{"norm": "layernorm", "positions": "learned", "parallel_block": false, "weight_decay": 0.054, "decay_shape": "linear", "final_lr_fraction": 0.02, "train_tokens": 141400000}
Each number is 128 + 24 x the weight over its row's rms, rounded and kept within 0 to 255. Layers, rows and columns count from 0. Numbers have three digits each. The size before them is the row's rms in percent of the matrix's.

# down: layer 7 MLP down (transposed), 448x128, rms 0.169, rows 385-437, columns 0-127
# up: layer 7 MLP up, 448x128, rms 0.17, rows 386-437, columns 0-127
down385 087:150142137104121126105136119117147112151113085131108123089137158133154165112117150067074144139132140119117086133146088087115081104126133133139134161128122086105138105120135158170094156170076165108076120126138121121126155118156105116147144104112096123156132149073147139106109138085126104108143116093110168111113134157115118110157082141130123156119089128128095156130130108133090147117128
up386 106:106133151124130125091170151145120123129153145125130134098093122113118113095139139095174089146133127101100142112124114124178136119114102192156049087128122123088121137155118099101112110132105127132137118119134081136131127125115144159167154160155148152155112093101204144124068124133144096123143111151134097131130152147146160137151116108110134117104079138124102129121131135164116107118139
down386 103:113121078133085137113132131092150102095136089140127122152140179186134105123166111130120100145135145092168169148108124156186109094140117090111103147156132142156133106132131105087131146155126143094113139118112076106131122165165136130118100134146112129137151140139121154110097125135125144152146124135162137126135099076144140143128175137116103143105132167126137098192097148154123146115160
up387 095:159131154122165154112101130130100167099141113149128136098152183109100113098132119129106087128121128143137127098141103083118142132176178107110129109148182138120157138127084132128131145128118088167166126126117114065157140152128114126171138206099161124117128132155156113177091124120098146158133118121127075140095133106133146117171136133120106134145136116149126107132114119102138127117118
down387 103:099147121128139080118105095099129120120110137101174127118108149113172143146088137089149134137098096119129144111086146177176126076093158099125128142102110116126161144149124110143142114137141094154147154077130097135112131120135061080147140110124157150119137131144137089117123117120132149167157096141120126159128144138136142145056127122128117131140177120126122118106148100150090161146113
up388 102:147162148107134128132147182148110140100156130138097121149070154119107150179060151127100097140130142122166065107093112132132095132130127070111100139115135137147104133170108143101113127110114085139154114150132104106131116165122137115122129106118101146117145095128118122132087110115152126142117134127101144180124156152094166154147123145151128084102125111124111120150125128118092125115186
down388 102:114136114157120129112115108102142169122116102125179148106142105140105159089127125131133085109140085149111168140090128106140135092121159131127173139117117135133139141100100083141105138155120171137093154140117119123081169135148064158101101107108111150090117095131140143127152141147114096089153161174127131065131110107124131142137140090132119084151149119129145139108168131146141088120113
up389 116:178156185157142119104111119105090124125137128122114111076111141119138145163137152124150115138112132096142116133145180120124150097141170106132125124115126102125091108151137137130146074094136124155092130138099102096149123149135144144172126138125136149148132137146179124107187133095136166153124170112181085142128106138179132147138148165089139112099168148098092136141143100132127131133139
down389 108:172118140093117092126070130115128144135143106151165159107162123153129146171124126163078126146107123155142123144126119110129129113117133182165141111125101155109094114101095117113160160142133120135132143155123178124108111134150154138175114125112132122133126119111132167108116163106148169104117061052136085173147098112128118147134091107128141107154129146136130128104142109149158128144105
up390 093:093125116113096136125152167161110112082145136121123103105128164085133115138150119126158170126130162134152137127133092132130123085125114151083130135131148108107114098135123129172127108114165100123122108141141128160102148184117113129169137097140153121072119131124155190129162077130175120138150115120168119107149174137143115119115141137083137155172146092098152138160087127125129096122135
down390 086:099096142115109128127098187133173089101130129133138121131111131131156135094094147154095107158135163119132125110127168170138098143131116112127142117164160102108145130102146151134104089183135141088127103101088116131147119143161145104109131099159150149139095129119108130134113162102130096108134130101132118171101171095119139118159110171125108097099129126125122118107086072166144178128108
up391 094:131141098157159092108108150101122126126120140137138097052105135103136108154180140085127159139154105110132095177081147123142110140134145139074100176153126084102066126140152128112115151168147096151142092155127140118131162114132125160150164095114111099134127161139144119147137151128145146159146152129115118101140138103130153134145152123167127125120131152127111133147155116098160116117169
down391 088:130143164133105123138086141157094120138144111136115152135105143123121108108126154131115085130131108109138146089082168127125134125058113100120143162141100118123117063152121134148131102144088133137085101089070095151137125154110145143128087129115135129157136148131092139109104125156173134152147113159093110099142148132116109176149097106112126093133154097136132097150152123167149127106173
up392 105:127187076126122154164117110093105157140081135140159103137090145112119147129154112099123101112084148117137112118174094113141119150128166128130140140128106147121105102152132125089145108105101126162148138114145113122152124118159130137117115137094090147148106136124160140114074162104170111164127143118145097158094116152121077139091157137160127094128139162127103144096166123131180108103123
down392 113:114139158075099126104162153121139123155145080116086111103092124093121132140164139151112126126092141121116130109111113116105132132121122083136082140114101124123131144110136107114166146129112090119153110123177077115197142148143121109142151138142141117149180148139186171106126139112143122095131128115122111142161135148185145191131113092148130105092129122135144144131117142106157123144092
up393 102:113124131115168138129107122086133132081114156138142132094130126105163123085143133069084100154109102126102173098192152111114134149119080102089133145141126114098129166143126152145074136133140158150130087117104106164143138157111180111153129143114189150129087132102138138111121123133130147131137120119134115134143151156126127152147137091125162141169159134108157103103095130120140115113104
down393 103:115116162165167158137118139096091122141133114159096113123144089103147141119156093097131090121167095082159123122120130128096170161088151146102133119129151134177143121131123142134107093115112091133119107177133171130095139161156112131109142154136140081095118100134115097136161116129109157079131145147112146122133124103123087113100097089114084107103161117152106124124149110097146160118124
up394 099:100144090086132129162123166112126137141114116144095126134103110145147104101115101135177112144115174117113092138124155118108109116151171151097128126146130135145086156166126075132140168117122154128140109127135092129137142141163170107112129171113129156123114081147119147142127123138130110149164114133115126132066160105114125126137144152089124133197172173116158123158163153129129080129139
down394 100:126136153140113094139116111145074136123136096155095121100090109129166107139126120175167119157170173169096129116148144136141102137107146114158153131097134109113075110134132084162139132095141161073139157126145116134163150121110160113123110139103121100163140117121150136168152129125108119145101151126169113138118126140107107129135140122072099177149177128119164126102140138116095141118168
up395 106:128135181122154118105119150103169148115099143156145115170093130103105135103112118120142121083112080137130117180118116131103149125106135108170124135120121105193115148127152128097133124116098152134129097131114148099140062131186145096125120160159142155103123109132143143108170094141156106157114155113154154119109108086155128128113112148129122134122091103109081145151097121126127099145087
down395 108:124125124135110113130131151169133124121130116101136118143147120145174144158153133141129100110071108168102119146109080124122073155171156175109108158118169168078099160150106086112142132138160105132120143136133112102107156081118094152098150128125166171147152117121115163122103101152104162123099130120100151150143113132143127118128102083128117088142096146094153089136149112142142118119137
up396 089:141131118094163125121169137100102115144095127088091118088135106132122139151096164098124121173175126147116092138132144097144157141150124118142135132124091124177102152124112117138150097123123128094152147148147119133137140087146111184141128116131118142156145144122167157150102140159091126128167169169107145142161151123122123091119189155135169121150127160136120092114123126089150119106076
down396 100:121141131127123088113147137110156098155135101151126120133112140176136118113142128104101128112078153139160097111111076193121108152134126118066138132144198162112113144149137105139133136129130133134142114143125113131123117096107112134147139120154127145156150091187104124120168178121131150134119146137169134120093132086145147120091059107103127139131115081117141126117103086121136093129149
up397 085:139135127126135074134135123160118144130134136117095141104183100086113118165169136135129130159143143135109188097135134097140136166131123100131166104146111099108136108124169144104104122139154122119078165127093107132132118124151126124173102148113156130161164154156094156080138141145164105110144077121083119158129097153103156145121143157117158126126172155134093138115123078121129143133116
down397 080:113138133161107170143110113132137121172113140090157094125112130130142135136131121089099145137182113142137088145155108123117147138137138145168125207129136124149111110118112150154116142131100177094135114173110098124107124160149129100142136123113108147125138134125133135151145153148169114155165080142107135157120184136101151145153101129154107114135087122148161068153101174085121128112139
up398 104:154164159172165135143177156111177142097128144152122141127135175111136158150122115118101135103118144156124122130161086106148108135119113092115162107140087120134134122146121133123106112112105135158181087103108120081197101124147107110104123079144137100143139137134147143135145129092161115145140121149126175165111145140147112137123171130101182150134149145111139109114176135135144107127151
down398 107:130142133119140128156131122134103111159140101146112157131135139164143118189138133114124139099177126097094145125127131116146105139128119155119111148154127112161124131139129112127166123077112133130139117129098141118131070143093098160164132108136095125070153078129125137138119136153107073134124161201101147126079123173144142155086125093113097170170116099125133155146120124156133143154106
up399 103:101083094129141119102145127107133114123084125141131079147139109140160108163120136132159164128149133162160112128127106137126123138093142124085145130143073111113144111119168127186130158091136155139125173135111172108126180173086147152122130117150123123163103088083123134170160132133125138090109109115105146123114130148161144167100143171142143127099097134116096122107124131122162101098125
down399 093:101129138111119119116123147138111117143113144110114154130098152105142134157120124120120138139140085148141098139120137138127165087118074135064091127129162134138098130139117081115128144098135105094152134123105155154114111198123138111094131138116174140179114109161149086145148095110127136151118126130141090121096142114101163168121112146174133095145119145146173069138083120168132139157117
up400 105:127142138160119124082106142125106127125130133124132121128148113109124105119110104141120141141101109145131112173127137147168117160129093153141092162152119108094150103146105151119084122156110084132196138127106163106098121105136122125133139137109097127143110151121088162142130151151189160151111142095146110170140089110102141073147109162166139142119119199154139128140152139084170124116122
down400 106:128144107124155070126137144140133121091152087082161132109161118116127138143146130129125130112095131154114179090130096093106170122129163123117116103093087091147123162119155098135115123094123146118156122137144106137181127080161136173119135152095164152156104135133150140152098104139125105124112134128104113105124140173142098164135124137105069113107167094148154156112101137145143117102147
up401 100:127131111140133148102122131127085158155157128110162120164136154142160160145081097126139171133143097137153128105124134122087092143127138151134130066134086095121121120133133174157124125132144144147105161138166106133115137110129095129126133099083140141138107093075103110125153083128131112152096121108108121122140157096093135099156160126101142163178145102127116142158151097089161105175133
down401 079:103128119152085098137105132144071111102136145118087175114114127137103094121099161088136091083144128104120161152159143124142130172090108152105142151122136132085114137116124078178127148093131111120139108119119121143148136154138136107086125138133089165165147134148110149117109135133140119138162151127141145111126152119116096147102069152116113114115129121132154047167131136108109151108141
up402 097:134149115120148126115110091120114125161140115110111088093110102146080131151113124126108122149129128088149178143133123131081049171150121168078114114134135138095135123115120137075136099129081126110156136152156117071123132130122150127168125155127126105148102140098163136101107121115121143145138134144082120125149157060115155108103155116111110136112153137146116124140116152108136117113181
down402 104:119120155100131154126131110127135135159100109129116182119130129121131117116105133126121065134124154152113102138098089143154140104113164115122127106149065155142082113128108160133155100138114108130104064082125120125150129085112111091148092062105157138112103137115139124116105131110136128102071136142153137125143102133156123135134113103088179116127141156103122135073098105091126106131119
up403 090:104132150098145144150077129097118103122135138079126120162121123108139129113109069123092135107126126135149110121092145163117125118135108124114148122109116122159133088118124113090104166092124097100127165093085146123129126112120133119121127133103096119124096181134118077116168115137094096178078159102109137134127128093129130095118117119142146141175095097118126187131115127100188129133112
down403 077:157084111156123113133108149150112142126113108081166153131108117128122111089159152099106136181141137137101135130143168114143151079160111134142117140145092186134106110103120134138120185115126113123150114153131100160181116119116143099143104190085114147110117167135108140129127132123149130136120142121159109135110147093132125114163167143138127120135165144154112056125147146115087152114101
up404 102:119120138129141126156101129131135135133133154158132134141110105128111097107119118129122085128164146090049129146155155164107171113150077168165108112124106158174174130102140136101148128156103127132133153149136138111124096139154139102125134130146095121138126134120128110099160155143122146064123121153137133125147133149162118177155113135205120131081141129080127139084122127158109102117117
down404 087:098115076140135111129089117166128120115156136110117155163124174121185137118118169131152143140131123132163102162123104132107112136114172135128137133116145110125150097144146103147122144116161145123093104082106112138132113137106147138072139114172156183134128142133118090139158170165174093123145152145167177121155150083118135138146134095124122167137148128140136071149160123126131118140120
up405 100:149147089108106108132108096159166132153135132178089123168112102144172107142140139116172126137156136135179175093140137124112142139101167124146123139094154143129106137160128138136104100082132108094096151117101164128137139176091123125164171132111115151128086127104144144130129136143137125156141124145128091174103161122175134124138144125125132140112114112107142102128091154145111061128161
down405 092:130150120158167123156112086080117147120151111092116145122149160120106113087162145140143129133135133107129149151144120163074139152092163149130131103111135113135139147109158133139144087134107125138148168091144110123061148113091124113129119111161130163151096070104102141114138123118141132110120119179137148150086127122114129154155088101103128145129109075137098163121159148142108080110150
up406 105:120159129112160144120146122152101110161103125121112156146138129106133161147085130133110176131144121115151100140108103164114118149081118115130145143104131172143098132142151094118143111153196129133108132133101097138133076100134134134138162171090147105151141110157163171133129103112129148153130149160126089118157098087085130117141133132090106135155101102148127123105140069076111089124118
down406 100:181151089163113110135097099141141129126148147148161079127150108159095120143143114103118111141104144114116083141149142135149130158084165136104136131144141141131107138137089121137104116088157144088123134084164161137143120141109146138133124137160171132146103123113113112090131161138145112081145148117126118193112148115133128133122141189118080142136130160139158068129146158153159118131096
up407 107:122148153153148170166140161115105148108162097090123134088118118118150138139123138153157155166154131080096120103115128111154123125138150115170097118106155166133135133110153092114115124117141136146089120109078115099152115113101151124142071109054159129111107126138127137140125119141154106152121107146142093117105145098112122152151092107151123123157166141113165080107100130147169169124137
down407 105:153119121105128133099156154127103159097156101119129137056128087143079103167152134142121134121116138116103133123132104127142150087130085128166111141156105120180114119135118117096167126125125107116141164127158123109158108131122095115163086106101103139104122137132116135121172140106148116100109088114149116165119114132160138064154086151079127170123169154134105146125093148128129153142136
up408 089:111138092101185133105157169130132105162111132137145151118138111111135131131157096142126152121140119116158154117119098090145105134137095141118093134125148178152124138107142114128069084169108143161143149093156160105094110147127161145125140140172130068085097134134117117074126115125121135119142150149144102163135098129091150115092158147146139107135110157142125155120122100085128151153084
down408 095:177104125082148130108141143120088104141173129134109124092161071138129128126130117167146110150073115118152135091131130111155118151178126122130094152107113139156109155146165114125118115129120138116139163185145108061124133094127154149148155074124143097137101133147121088114125087106105130121124144132150091133107150104091140139140141090157117102120137112104093155104106113126095116110109
up409 107:138101126121079137162140141134115206114154104130129089121085152117120123133112134132133166166110150139111132107147109125128148141154163193108117086074117131137140120131108137134175148133145106147166133151140116154086117146114125178122118116087145146173133126087096154094172185142143132133137117124133101152152146154124134148125136182138146126113105111108132097142121105159135140150117
down409 101:130131117115135125120081131132153118127119089151153153117128155134170099065109104157135138126069129167160106098136161107123151139131092096126126123089117099129091089153138166125112132153105105094121154074145111128112128080120159169133147118117085163161127142118146129133085162139108112129130142122142164106137105104115101113114139143175157126114108133164153121154129067136120150126144
up410 101:098129151124129149136134159121114129106132125083164091126085095108125154138137138149100139180140125114133140129145150162124087110107140131127146131158125121109118129128164120130123106142075148146131103156131093106136138156171141109135128095135160153157112102078104162130152133134121085129156162129164135094160121153094130100180141120140057107160118079144146148094107150138102091099151
down410 103:134117159164162104126098151109112130153138141144098151128133143097125101152129109129165105094130141142137121142080152141128100129107125083137115121114103132146122129169086138106129122103119119109149157076135114102141148096120140117111151085140115135087117125172138108119096108137091151134124072140136158144163172131129103123121136101127161146158181156049090092086111145130125138158110
up411 089:130125160061134159153104098127145140136095169152096117114102129124116156142156055144159132105154083114096171150086116126106104122117159097122130139164104140131114144133158091124127125156169116138138115170136110102146134137074117146119126133075108155147131091108158110087106123122106134163108137158125163143146148140111136132107161144131132103138086125116146139073109120127151131111125
down411 107:159139133120141146120168129149131074156137134138164129093109089123114111100147078125103126113119110113164110140144149118107116117118141174153137124108135117142182112175171143109125149135089132121081148190131118133110102122183088132148133130137113120144165102131130126131143089105096127133122123077080176115162129132115154133090151103113157135130125146108150151100150126093091153158136
up412 104:155148142125109150132103117131095118098099151120141155116128116123155147138180132163143075089153117128100200129137129122143137144150133139112144119128116086114155111090091128146113147165125150136114168073128126136097089136144122168109124111104160151107126141107117156148133130152137145114105166187124078128106111127159132157096157126140157107124136105118074162151132131166114082147140
down412 092:121127098141151131131120098132138143103134194146106155125135111159105109129111179115120114131187107123144129144147130137132156132152093167117156089100099125124149158142109161072109154141108132149088110140127146140158144102129135149140149074148129110120123133091112129133129122120098155138132082086098168127160089099113134077126161118094119189136138108143134133097132150150123117078141
up413 099:072141166137161156157167114149115154110151146136109073129147180125131152120156097126115092133110118108108122095112151155149118121119099068129123167100157122123102121131156118155106138135131129102141103133136131111172133151106112124133140180107099103157109142131209149120141120132164159141152122102130118115092148121097102165101111133123115138139139109132133128105073167121166117129109
down413 100:141128100145116069116107143076145139092156100127122147138123147121146108107124137137149088112169148138138123152152092094134141137105161142139139130155136146088106130128113122124132085093150122114096157148162133160072155089120095135092152098151106130120122151136157102146132159108151155164108171154139100140149111087144080094133130094167142129152125130096177139125125085146129107105142
up414 096:147132164148144118125104107173097139145130104077129121144151078138160106157147106166135146172124152108114152119125098121126141116100147135164122111173125134134128105095085147144167087126140163153076124134126136144110118160132128133157118133099147102134121124099101145119175128180099173105185085129100125151119117127183128129132116117176150142102123125113128093126090126112126104099113
down414 095:119143141134109143120144123139140124128149089123127106119073118091153112149130115132159104119112144169116074116092145114154136124147127130104117150105156147167121163088109120146138098081095131088156117133170122076182096124135095111154144112136130123145122135156109168148145145090174091171104162127167136145142110135137102170104127119124116112140117151138144138141121131168168106189124
up415 094:098143103131141129118142119120106128117155138112169100158156126128114148160120109149116111095131151129137096181147115187124144134114144133138185101122115162151139117185171079129104106154123088137117119115122111087114101187105171096136132114079150112127127162130131162131115129099094142101095124137136068140122137147157113134134142123123174101108147090103126120142120125152136108163159
down415 087:178091149120143117111156156132118153175112103145089126124135117120127150160156135101116123136136042097146144105093083118115161114137126149103133140119094118089150113102104133127140123077094134128131153094098111130144132145158117164126140081095092152118112146136146100160151137155124113126156126140128152117093143165144143138098136105153110141127130107093056137147158117109130102160127
up416 091:139148115128138124079126127134173143117125145154106099156150175139121150125171111137135104119091149103152079113125087141144101078148145146121124152111119129138101140135105129151151146087176150156100080094108133092111130126128123140086130110100085122168086108151164153101132136112133113103172148140104121147100116116133119110154160131087167119100077126137132100114127131097145165157154
down416 099:130088113124145103115151122147108125144138163123140123103148110139089131147104162102121125133151114129110154140136078142153144148130131131114102157151126095150168108133135164140120127187097151125122127117129169115097120136140121134067182102122136149130163123124092108132097132174155110094102129117103128140104143130193142080090143142122101171159156159121131125130093122172096110102177
up417 113:155140131126143110096133161129095125140135126137162118119131138126166143140122134154118146143107123096157151121087118135123133083136153109117086114123111143132107126216140093138145144130142141126141105162162079147057087144127107132151140140089169109137124088162151131115150113134146109111136124130084144106093146099101125097111140118070117150160122098119160164169139120144096105104129
down417 096:119140079134135149150127148166115159113105118130128167145140120129145132115115105102104125153181145132137117107150142130124131191121122149143123131127091129105121128133100146107122163107146128138116105146098160086209148082176111090112132128120133107128114143125078126142148160129111155123116124134183162081134115161152140113121101181129110123114147135135145133086193167142127139151116
up418 094:155160133122134133109123136131147171145133131144125142096156118100119120101109094174162166145122112122157162120108133095139089172174113139128108139148147140130150124091098128088158151141114131104087155152106140120139168179129097156094073108149130127115101129166152101148127136136095125117127101148115117127110148093103155148130116160149145142122174157157167099068109107156104132126153
down418 103:109154178170110145167151133120137122129142106122171128124096178142145135155139134172183146105145141140130140127150098135114123141098122090126139156113154153099122140110089107126149171078094133156104138109192112094164155115142113139157173139139139136124163117123101147130130133086115141127168126187161142168130114169133136133156170134153119152141099151150135145115129138138119101121128
up419 103:164140134140073147109179115158120136117118152124130120138160139119111058117126120152126136140122152172141115133135116144128148105121154084149081140121148142131120172101162090165108103098118128131126122142155119102093158138095152128116102100156135115150125150124117164131127108171153138127115131145162105098093049162146149101109163166145118115146184135142102108099123131136129148102119
down419 113:082133128115160148140101113111143115135127106132085122101115098140102130119175139121120133123131117163169123141143135128098128144130155127193115135144130142130145096170146133135185167112141107113161076121102116172149086114154108127141093135089140156126106121103109130127086120129069142158115097118126193135156130137115097156115167122118137099134118149151185117113111114120112121124178
up420 102:131094120138202109147142136118131124117138104130131099131118192113138090114153104134124109080169110103134125127115119155079174126144145135120142103103127134139138090138159117083108113126116121180090112111135084097114126141123096118089162137163104113108129129140088123127158134092114099147136127134116148107169095141138148123102107111139116102107130177151072109084127105136099098124150
down420 099:107135113140062098141117104102073078115130136124099174118111151134155145143129169120124153129115137140110142124132166085176096076088123107130120139136132114113128120122148109161145195137148140106110090126064122093136116134138148070119150108105105123144137130129099125157122125175137160135130134152100132085130137112135137119156128158096132145125137126133152128169142149110150177142123
up421 107:125165136119141132112175113134113165113150125106127097102136166131152133134126136156130103156113152104127126117148137157165092122113116124155110089125083129156158113124131084107135139097151148132109175209126126161116086096082124141121157165134130133152114133155108092147146183129090131130116118112188109111166126130117160137106160129126141118086091149098088156115126122147111118142144
down421 077:118160073123124118139089142182150146097120143113106176160155150132140093100092139063119139172153139124154133118127143156109135121108103097140116116130117106127122096108144133153114150128124133103139074080137141170167156145148158116088104126117118141114099120137112161095116150154174150130155130132123144093139117120125151127133115112091138137155108084149121062130170158116141120142126
up422 130:127095155144133170100095136168146097121161119137173135125106116153113115144150111143134081130083094141159178093155143112107105129135111129154163162127158152127150127140177112132091147147137167145138120120127122115129139145155113132117135148139120176138116128121121143110110115079126096142152138110158114151125180127074105156142167118129139133188138135141102109097113150112188170124117
down422 128:146111180151166150111130151125109108149120138136151123147130136124124123121120087143158151115105157164122152133127154120118113136154116098087155075139117185107145161127153136103152121083121189110119128119126090101136091137124133102123120146089170139116130112164141157104131125104128124143143095129131152163131164128110137119160131097155165125163115116163161060092156128090171150120108
up423 105:112103123123142114155105125110111091139153152142145092132086158106137143144167115157136134110136119132140134130135170122107123138116149124120167139101134099168084093168087125132152125100116145140130120116144095138114099097144103133096164125126094116129097098144143068138130163170135142127176145173093143150171073152174129108116114155112148137162119184140120112095133101117095099127145
down423 118:126155102127096142136148101157149121148100125114120147138165125112138148129091153095115133182084165138150127152144110134144141133130154113134084138143101149119119151123161130106120103115143111147114135171118149145152152183117148161161108106144157126131118129104127186092082134125128165107092150086147079118110181103098110151141098081137126095084101118118175154117115127126135129104113
up424 099:164154127099110134133125129113123126093159079132146135111086126132081131149071117117129146178138143104115116120108141156152129113105070158115120144113148132129094134128134148110184141165094142111121122106078129130122112118174089142129129099108176155155143143099142148114145101080137114131161140142120160160112163086104196139126142135145101115122126149123113095084126132109138125140156
down424 109:097119139179142098144086157137108120157105161100097134165153129130162139113162149130147149100129133157124140171146125139085119126141133157122161136117111106119152098153157081139088126145179097141124099150151124131149144147062137122167099130135095108134129109137112114139137139166114146155108142094113105107203141162122091122126108137148133151120146105111134167174110146120110159129126
up425 099:133159155144112145136135120146112133178128105113096112142182117130127106107136118085074159108125123140118150108159135108065141100105139147134127120148100141123123117104166114114134136114100108164116078131112132076126168155107145082107093103119145128106095144121104102155112181144140126148151158150119088165109096115151118147069111140172136129094149160130122112137142132153090139131116
down425 101:103132149127156111128098122134141120098048100108129097125088133145077112136152109114138146151062143109177139116129117150138111141150167126096111158174134127124107152126154128104127126114161134107173118136127115103159123121085101098155093182160145158123136140088173160112132143130091150091114095132144124134117108121120151119160116144126140075100123119146123125162121131094130122140114
up426 089:132149123162145106120187146103115132140082131113134120087080159106102168091125140120123153133084094141096081101136112107133125158106133143156108126110115106134098115150141091102131128142154160147124133121123091155168132111108142128065140161136166105123109109132129133121124095121125088118116133096135125172112116091099138112100125165175120153176103109107109077135153101144150104137136
down426 093:134106140107076117111129144140160083118168171161144107145142141171136110130116120085124152138136170123105098141124117120117113134093139140122156109103076130165090121128148117133087129146148124119102106098143100133123113114102095136144093122076133168105144120116143163090137141120101163126108086123193134131112133080141153127143132156115138140157123170109112102176169114127148155163122
up427 095:132115134147133099176156157125177150106142108152159131177142109119140156161122124175128150127145133116138124122148137117113107112169120164101127134148123176124158167133152117118105126100136168158123098116131125095093104124176110162114136134119125150110092116099105145120123112126158143140142143127154113124136173092189087175112164091087151123132086144138105183109101123158131120120110
down427 099:090127114131139124149138142133140121155156164131154125101078107137128132077118122102126132126120129101151115118087112148115098142078140123131129124120166122151105087133077125107097108097140105131137161081145098128130134152101112099151105141130149117095157132085138086122145128104126159110115130186126119140107109135061120120130172104116100127060118158166177162149118105114155123122126
up428 090:097120099138115131160137114171178107116166115130159143173121140122110108157132118164138100180088120135138136121137156164121115106142112143125092150129119098146120122087155126092108117107184126143131122099128130134140159089149135110119096133129130159139110091104180117105156173133122109115103142117111150114115131081123165116077149093133157080165116134117154127157101130103130083102153
down428 095:186111155132149144101145110136126101102154130146152159126089160145132126122140136124114119142150153164128122109140116121188107102141118140091106122124095148136156096140099111105107113159103136111123121146136148097154187142166135146108089114095137138127136089126112136140142126123131098138103142155096160085115136135120095085087069096123075121159125146073114156090144138105149133155104
up429 103:149119147144156115112156149103177157115119155130114091127119145113100153096115097137145125125122155122129118132137073128138096152146154131104138158163147100090094121141100083131138110112130155104114129142109119106129162143106162147093095100105117120143132085093120187143174126128141113137131132097102170155113117138106141125159160144169126060181122119156134134104151083143141141162136
down429 118:163090136146138113140154109128123147136096136130130175085144134133171155135175153110106081136146107140099161139151117139101127069112087112118089131176111158102090133111151143186110116159136117127149106152092137140125139095115129159110153137142141101148131149105155130130126065153087149168142142122122118110142095125168127108093134145108097154181109106149130115111114107138116130142117
up430 094:158174118119120088168101112147125099101126138128114112116131177115087133121094145104137136147163083094110127132119135130135101092154134125170136175126139085186109118138086150111160100151129153131094094121114127138126145099135195141134143115119187077136140090155112102129108124141134138126167131109101116130165135129137125130186117110124124144097141125135182129094115127145137142144112
down430 100:134148120137190184187168131129129138098114105130118128117145161129123150101132133102134140128148139095117118088144115132115162118136180139121121118098156115126136146095147124122102133175092131133112115148119140127110148128159090124153134105143151147140158184104135147127117173139099082135097129124114144134164114131079120071147190124159171094125115114124142161094103143125125125129167
up431 095:125132112098148103111127151134136077113095132144134117161093101105152093103135148118120121126164157129134116136116146125098164098126093086082129083127124129162161116100156125141144139160080093117089099134089149149107135132126161138119149162132129112128127094107140130145118149099079150140087188137143117172139130067136105139126116118081105122081117139127099139162120149137148157149145
down431 097:132106132157100150122126162101103156131098115131089186170125083118128159107133135120112158138111107141102130115164109125154107109104153193122138145141122127124155157135097121128158136123151102127135132162071119120162178120142094111111080128119137155112140147148096166090141108135146087125160119091109142132098139126117177166102114086110156102148139117116134100137099129122137075137115
up432 099:097138080107121112150111128172125127103127112123122095107130109110145168125161102091096136119137139171118097140190164154169132164161120131070136110112097148173149090141135112113141126130137078121146114088144117131089140137116148141127176093126114131150113136116147138108087166132127140146154165107141113140139109121142172131109124129132165133147109135131126125167123111144166072094094
down432 104:127087109185154108118144136111163111155147134135119150091130147146147136125107141120103104137109161156174119130100096118134134116141127149091142123168144146086130130116116140136093164118172159164086121135172143127119096104066158153112107116143123134112129109125068078128135127144115131106149101160133135101139147109122107084109121126126131102090106141185126129122157150110104171085147
up433 108:154121114146114121146127110110108103116104101147087143120148116139124103163122108135088170110097143125153129099134132148130141116109130131132122129094135132142156132114114101098119145107096125151110109117089129102155066172131113142163111140140131149106119085115153189146088101165166102131101151139171129137113163132182128154112167144103114121155132151094138177137143161197133127093145
down433 103:115103141059089117113138154124136120112141124094126118150161097154111124117124173134137108116119108102167113106157097094151147082098124134167147114129130132108129124089121128140162162119148146118125141145110123145082121141111124169143134140138116165128119149157134122136153093094137141137123104123112060199115115076153085126104101124116129149103132146172129142105119072118163141101129
up434 103:131114114169149126134107123098111142106120095139139131112120118123108146101100155139112144163130085086128161141155157177150108141125166142143167156112108172138128108119165140073099112089127155126139173137111140167105138149083127149087151117117132127180152127155203106122150106138121142086128176135122161131102125117131150178116167118135116085132116117125126116120115113156102145125131
down434 118:140151143114128168091088162101100095124115117133132100127126142097168140117120121114141164119125147132126116146110108093139097125109143138130136137176182155133118167108133117097151079153131163122169182123122115102159095085115110132099158127141112082129143130146171157125125124098131127096147112118110175129097165161121143169089142162113117101084099145111107096153155161132116128136144
up435 101:114081118157156134106119139132136180141153107064139136172095163105102133147115112115134126141138106109157118145122088180121141121169111145082118099170137122183102123109128139146150115105101150138100112107099150123096126173137125139134152140133113137169123158163127133127108118123151109138142135080129097150140142136152093111105144095133139130162108136152093163110096132082070117135127
down435 086:139114114092137121107089156086112149145098128139129160138149121141144109132120110087139113082096126105123133108159202095132102102107141133125164152111122129136171150094122086090183111122115148090147150128121099131166146141089140104175130123111112134118151128141091189117095110136180123133113083132143097140100119127101139096130121103143111105164115124156145107137144132138170130130118
up436 101:104117139118129117136100146119138109125121113093121119161157142106126108112107137109127126092158133087157141168124087159146085146119079178127108093161151092137126157114133142119109092087125124133121131150121126149096143127100112089137092145131104148171133093138129150150134170125082122125173080099120115136073146139131157144099101158104131105123143096131152089142141144074159093151104
down436 102:097135117106152128133154146116126116151103096147119109144120161119159078129158118125156123172182152161095124146116136082154099126145133112098132138145161142118092077125132153147132106092124116107116115096147098101133111124086136126129103144080119113092132087112160125125087117147106150165117090130115087097164140109111144124119124121151117165117143117141164134167151062098107150099112
up437 090:144137159120177122129148102132138130131104132166102086101140090143123110137121076128151181125081114131122133139147102115111106167083121092153108162110128140107123123046112101089141139077114108132127127114152141110079105148057129157145110130152123131118122123125152115133109131130109115138128130154142134159101093115122120146109141114116155116102181135148141123115083113086161153129138
down437 085:127112136125150131094148144097141113159111113164120131132115138095186176131141136109105112144125124125149108149139132078158123144133147122122117126131071144110113153142139115096052125116150088108120129134133118124149162124098122129134100097120107084151134161138101115176129133110092178126144151119157142180163147144111098094074108141159119156126114141070125147109173139103110133134138